Weights of a small GPT-style language model, trained from scratch on English Wikipedia: 3.76M parameters.
Each number is 50 + 15 x the weight over the matrix's rms, rounded and kept within 0 to 99. Layers, rows and columns count from 0.

# k: layer 2 attention key, 128x160, rms 0.0821, rows 52-63, columns 80-159
# q: layer 2 attention query, 128x160, rms 0.0793, rows 53-63, columns 80-159
# v: layer 2 attention value, 128x160, rms 0.0609, rows 0-8, columns 80-159
# o: layer 2 attention output (transposed), 128x160, rms 0.0553, rows 0-7, columns 80-159
k52:58 39 69 22 54 80 37 54 52 22 38 37 36 61 39 43 44 08 53 56 40 83 44 53 49 63 61 66 48 49 64 44 20 56 47 49 43 82 33 52 48 49 84 63 60 25 68 40 55 42 48 40 39 37 66 73 42 57 49 34 13 52 66 60 68 34 45 69 31 45 13 11 42 58 56 44 67 48 62 58
q53:53 57 61 44 44 08 57 36 37 58 48 46 33 37 46 76 32 45 11 39 30 37 66 31 66 56 66 55 56 55 67 37 58 40 50 50 31 30 49 75 40 57 33 49 40 38 33 58 68 56 57 52 35 83 64 74 72 43 42 31 05 55 29 53 45 54 79 49 48 35 62 36 18 49 41 56 67 51 47 25
k53:63 61 47 31 44 61 31 56 77 28 73 39 36 47 56 31 67 39 29 55 65 71 51 46 43 67 30 33 45 28 36 44 28 85 80 44 61 67 58 59 41 57 60 52 47 60 73 41 55 70 67 29 40 36 55 27 48 68 33 47 71 39 35 38 66 56 53 41 46 50 35 62 33 25 47 63 24 73 29 72
q54:69 60 35 46 49 62 25 39 66 31 32 58 37 58 57 59 33 54 45 50 52 39 60 54 57 42 25 21 51 51 26 67 41 30 34 69 77 52 36 48 37 06 56 59 30 62 21 37 47 45 48 62 15 44 31 27 50 45 46 55 84 54 73 63 48 53 51 59 16 26 73 43 49 40 31 42 37 63 62 62
k54:45 34 84 57 64 52 45 49 51 77 53 62 46 73 13 56 67 52 51 29 70 60 43 69 35 49 53 95 55 21 52 71 52 48 66 60 40 48 45 28 63 52 41 30 37 50 32 48 46 50 54 61 76 41 64 42 43 51 61 63 51 50 49 41 55 79 72 61 48 47 64 46 58 77 80 98 68 26 87 69
q55:34 40 59 63 81 64 37 49 59 69 81 65 61 39 49 21 77 26 44 54 29 04 56 71 56 33 03 65 46 58 49 30 28 09 60 46 39 40 42 48 49 59 40 29 62 37 55 31 49 35 28 54 53 08 52 40 42 45 71 39 41 70 60 41 92 54 53 39 47 53 39 35 49 47 27 52 52 75 82 40
k55:68 33 02 48 31 53 42 78 68 26 36 18 84 58 58 52 37 77 48 50 44 69 47 52 55 61 21 47 20 62 09 23 63 50 37 27 52 45 43 50 33 68 71 75 28 40 83 21 61 75 26 44 61 48 37 50 54 37 52 76 48 50 61 78 32 57 23 47 26 15 69 59 48 68 56 63 60 28 35 52
q56:63 36 48 62 24 35 47 33 52 72 84 70 73 47 40 61 63 47 34 64 40 38 69 49 52 61 40 25 62 71 57 53 44 64 57 38 25 29 39 26 28 16 40 22 57 66 53 51 67 67 46 40 29 39 28 43 65 62 77 56 42 68 43 25 30 12 61 35 64 54 45 73 60 33 55 39 43 67 72 48
k56:42 35 49 32 35 44 39 45 45 55 65 46 70 44 44 39 46 49 53 51 75 69 39 57 27 68 58 35 55 28 56 56 53 35 47 52 61 67 30 62 25 62 68 54 27 36 74 24 73 35 51 57 42 59 61 73 49 53 32 49 82 66 40 49 64 50 55 50 57 46 46 35 34 68 55 80 22 41 42 44
q57:65 50 39 28 61 75 64 55 53 66 34 79 48 30 62 46 61 72 42 62 44 43 65 63 53 42 50 47 52 54 32 53 50 39 50 37 45 66 28 60 65 39 42 41 49 65 21 90 39 77 48 54 46 26 38 43 46 51 66 38 56 29 43 52 35 27 77 47 53 39 26 50 27 37 55 53 28 39 61 51
k57:36 53 67 24 55 27 59 43 54 48 53 50 44 60 30 35 72 69 31 36 25 56 51 35 72 56 54 51 51 37 54 39 52 73 58 34 58 66 66 45 31 69 57 65 48 20 84 35 77 38 45 58 83 61 60 56 45 53 66 23 45 80 53 22 00 49 60 60 57 44 37 33 69 79 65 32 66 42 41 36
q58:52 55 55 52 42 56 61 18 21 72 35 42 55 43 86 43 48 42 39 73 45 43 50 31 57 61 28 51 39 43 53 60 51 49 58 57 70 69 60 49 54 36 45 28 56 41 54 56 30 32 82 41 48 75 29 65 50 62 40 86 56 56 43 29 56 53 63 16 45 53 47 41 42 42 55 49 24 22 90 34
k58:56 57 77 56 32 38 23 41 63 23 44 41 20 69 46 11 61 57 71 64 75 21 56 58 36 17 42 59 69 58 55 46 34 32 45 71 57 37 42 49 70 53 57 51 59 56 59 58 51 26 36 56 66 55 32 53 42 29 46 72 30 34 64 44 80 72 41 78 55 65 46 41 46 65 30 66 37 46 37 53
q59:43 60 67 71 38 21 53 85 80 35 43 64 63 51 42 19 61 67 72 57 44 52 44 53 47 71 45 81 74 41 59 33 28 62 71 44 48 16 60 46 66 55 36 51 30 55 65 60 64 45 45 71 04 45 39 51 29 74 42 37 10 22 65 62 42 18 43 36 36 19 40 64 23 40 43 39 30 21 30 53
k59:64 50 30 50 60 34 65 53 21 51 49 53 45 49 49 48 53 45 43 50 60 69 46 56 42 50 18 44 82 30 47 52 57 46 57 52 56 37 48 96 49 25 37 32 60 54 47 66 76 25 57 48 58 34 40 68 68 69 56 28 76 54 33 54 58 59 66 38 11 54 49 60 61 47 23 89 41 85 34 47
q60:64 61 25 53 57 32 82 73 36 58 42 47 53 52 89 54 68 53 52 70 54 59 90 33 44 47 39 41 41 46 40 51 12 71 72 53 62 30 42 59 63 40 34 57 52 79 48 40 11 58 44 61 58 45 52 69 52 57 19 42 32 55 71 46 78 69 52 53 64 44 38 61 24 50 57 26 60 62 78 48
k60:51 45 59 61 42 61 63 70 42 54 32 28 38 46 45 42 16 60 49 66 50 29 40 28 48 28 53 63 51 57 55 64 49 29 70 49 55 80 51 45 45 31 42 56 34 51 65 19 74 44 55 32 52 51 49 37 35 45 61 55 35 41 64 36 67 44 50 50 57 60 38 39 62 53 06 64 64 58 33 55
q61:39 60 55 67 60 68 51 35 16 52 62 70 60 22 23 46 40 57 44 65 51 58 27 52 25 38 71 82 61 54 45 58 44 43 58 54 49 38 70 44 23 38 00 58 21 41 52 63 35 68 44 36 63 57 67 61 73 72 45 18 37 55 45 77 37 12 59 60 69 45 60 31 53 27 36 70 49 44 74 37
k61:68 32 46 40 34 19 51 36 81 37 49 63 62 70 71 64 21 83 90 13 80 52 46 31 45 62 31 63 39 45 96 60 47 40 43 42 39 54 36 52 50 57 65 64 76 63 66 83 67 20 32 42 56 50 41 24 47 52 67 39 44 54 54 57 64 48 78 20 59 42 24 47 27 37 41 38 52 53 34 60
q62:48 31 44 57 39 54 52 45 48 62 66 28 72 29 40 51 65 62 29 83 51 63 43 64 42 63 57 47 36 58 43 43 66 42 57 52 72 59 46 26 45 20 39 59 50 63 42 79 67 77 18 41 32 65 66 42 31 84 46 63 51 62 43 66 85 49 20 36 22 53 53 45 40 62 61 67 37 25 44 75
k62:41 35 48 34 34 52 56 24 48 52 42 23 31 72 27 65 50 38 55 52 75 34 55 44 53 56 33 44 60 48 84 38 54 55 58 48 59 34 24 44 70 41 49 76 42 33 42 32 58 41 43 51 64 53 59 68 42 19 29 64 54 39 48 37 80 38 54 44 67 55 43 55 75 58 35 39 45 63 62 42
q63:38 46 78 43 79 63 30 86 49 41 59 61 23 48 33 68 45 45 65 47 48 57 30 35 51 99 44 55 47 68 59 51 35 48 55 71 59 44 38 45 63 67 58 49 63 59 79 14 50 65 28 64 44 49 53 64 34 63 55 26 51 73 58 44 64 35 45 31 22 57 30 47 26 43 36 47 72 58 52 57
k63:47 43 36 78 29 57 58 72 64 57 41 27 46 53 60 38 54 64 54 39 48 64 88 38 31 36 39 66 55 45 42 47 30 14 53 50 12 39 18 48 33 57 47 76 48 14 38 36 61 56 39 44 82 44 34 34 60 46 81 64 45 59 54 78 39 54 41 72 55 54 58 56 50 41 38 60 44 52 60 55
v0:49 41 60 47 38 38 56 72 62 43 64 61 30 57 63 67 51 46 49 59 28 44 38 40 43 44 59 23 54 52 96 59 68 28 48 46 36 71 46 54 70 57 36 37 67 80 74 30 59 45 22 80 41 47 33 54 28 43 56 60 57 65 51 71 48 50 52 62 50 39 42 53 11 21 43 47 34 55 75 44
o0:26 60 85 30 66 27 54 74 69 54 65 61 62 55 52 56 32 46 43 71 61 75 70 64 47 53 53 29 58 50 39 19 46 39 31 54 57 46 42 51 55 34 43 50 57 68 42 57 72 64 35 18 54 45 64 52 69 47 74 46 78 49 81 61 39 68 43 40 45 58 52 30 36 70 82 72 16 34 10 45
v1:82 50 61 38 60 51 69 45 52 42 72 69 34 77 46 50 28 58 64 81 52 55 52 55 47 56 56 30 58 63 59 39 43 56 57 71 50 61 48 51 73 42 51 38 26 59 67 50 38 64 42 55 57 48 32 85 36 53 78 61 66 45 36 62 45 65 42 71 78 23 38 62 57 41 71 89 49 13 36 19
o1:45 60 37 53 34 45 33 67 64 77 51 09 47 43 28 69 50 45 26 28 27 47 41 41 24 74 48 39 59 43 63 51 38 42 52 32 27 62 39 64 49 24 49 63 50 62 20 53 55 49 52 55 25 66 68 46 25 96 49 53 61 61 44 57 47 58 40 49 55 19 62 39 65 43 64 27 54 20 69 50
v2:57 41 50 27 51 56 54 68 19 55 42 36 35 70 28 53 43 15 56 55 60 44 28 35 51 52 40 54 43 59 62 64 58 54 78 57 50 35 33 38 64 39 41 33 44 59 27 66 38 43 61 40 25 50 46 67 64 58 40 59 66 33 44 43 44 44 45 43 57 45 92 52 43 59 52 54 57 44 39 41
o2:71 39 59 40 50 62 53 72 14 76 52 72 55 55 58 58 50 45 67 26 44 29 50 37 39 37 40 24 43 75 47 43 63 73 50 51 60 86 66 33 57 53 40 41 55 52 60 31 17 44 57 08 57 67 27 28 41 61 27 40 58 57 47 41 45 67 68 32 58 28 49 58 58 55 38 43 60 62 31 53
v3:50 64 37 22 35 85 62 64 40 39 26 36 37 58 53 40 66 60 57 53 66 52 47 48 38 47 44 38 65 62 39 74 47 60 36 45 39 55 47 56 49 61 46 32 70 73 52 26 47 31 40 38 76 34 56 65 24 42 45 34 75 40 28 84 70 54 37 37 53 77 29 36 38 29 57 45 55 77 38 69
o3:72 49 36 55 90 24 34 28 40 29 38 59 50 56 36 41 62 41 47 44 56 31 46 43 60 81 62 26 50 42 47 76 65 35 66 20 43 43 52 72 84 42 51 78 72 61 69 55 41 58 50 25 63 54 22 20 33 71 75 32 57 62 55 53 72 59 43 42 57 59 65 48 19 66 43 45 25 66 59 43
v4:50 47 55 47 25 36 39 53 62 38 65 49 50 28 80 58 55 48 55 59 59 47 28 41 44 51 61 47 40 55 55 66 34 33 42 16 48 56 56 34 73 55 67 53 52 58 49 50 45 69 75 43 53 58 65 60 46 63 48 54 39 45 30 43 44 60 47 63 74 61 39 35 37 27 62 46 74 37 30 50
o4:38 52 33 52 36 68 59 61 45 26 40 48 39 55 25 47 58 43 30 38 30 51 56 40 28 43 53 80 80 47 47 50 57 51 51 44 53 59 55 64 64 30 51 58 28 63 50 44 44 63 41 51 41 43 44 53 60 61 57 36 34 57 40 67 45 49 44 50 40 58 21 67 23 84 54 48 99 49 65 45
v5:43 42 56 51 54 56 44 60 68 73 47 47 57 43 96 55 76 25 46 60 57 29 54 51 34 36 58 25 20 48 52 43 26 65 44 57 42 67 64 72 71 52 45 45 46 56 58 48 68 42 49 72 65 31 44 46 28 41 41 25 41 69 29 47 66 41 27 61 95 46 70 66 40 11 63 52 63 41 42 55
o5:48 52 37 47 52 39 31 17 51 27 42 47 52 68 42 27 53 45 34 53 45 62 29 59 45 41 47 44 45 46 42 45 52 34 49 47 30 44 43 99 53 26 51 48 65 65 51 52 42 41 49 72 21 44 47 48 42 49 54 65 53 75 63 46 28 30 90 33 44 42 22 52 36 37 55 36 83 37 59 78
v6:63 67 61 59 46 63 45 43 70 37 63 59 72 34 48 36 81 54 37 38 44 31 85 62 32 46 80 79 84 36 46 48 44 54 37 45 56 75 50 64 54 67 54 64 49 55 59 28 59 43 39 46 58 50 48 26 38 58 60 25 51 55 60 52 53 31 35 15 39 38 33 54 54 55 75 36 30 48 52 25
o6:33 30 56 60 28 53 59 39 48 13 49 27 31 61 44 47 42 16 60 70 57 48 34 61 47 86 53 33 65 76 52 55 52 38 56 35 72 64 57 77 32 41 24 56 25 35 72 53 43 48 55 55 61 53 59 55 35 37 48 82 50 38 64 47 50 51 35 76 40 67 50 54 34 30 59 50 46 48 75 42
v7:63 63 57 34 55 79 78 34 71 61 66 48 53 43 47 40 62 42 81 56 43 72 49 57 82 66 34 57 73 46 38 56 42 55 66 44 41 55 52 64 54 46 38 29 62 26 38 30 36 49 20 65 58 45 41 81 77 65 38 43 58 49 55 50 62 45 54 50 58 49 44 44 61 63 39 45 35 44 57 59
o7:50 26 49 56 79 87 58 50 41 67 52 33 31 63 58 40 43 44 42 27 46 65 42 43 72 53 41 41 34 62 58 65 28 41 41 48 35 29 58 42 28 47 40 42 48 44 58 64 43 47 51 40 44 66 61 50 40 43 56 47 54 76 71 60 61 52 38 60 72 36 63 68 38 53 32 61 25 26 39 41
v8:47 45 80 67 70 46 45 28 77 41 48 48 76 46 41 12 45 24 17 46 43 49 60 59 48 40 37 55 54 34 80 43 61 59 56 35 48 26 19 47 62 49 54 43 55 60 44 57 36 33 39 26 86 61 38 59 38 39 42 32 52 68 33 42 61 36 31 57 29 65 35 47 38 49 68 64 32 69 55 47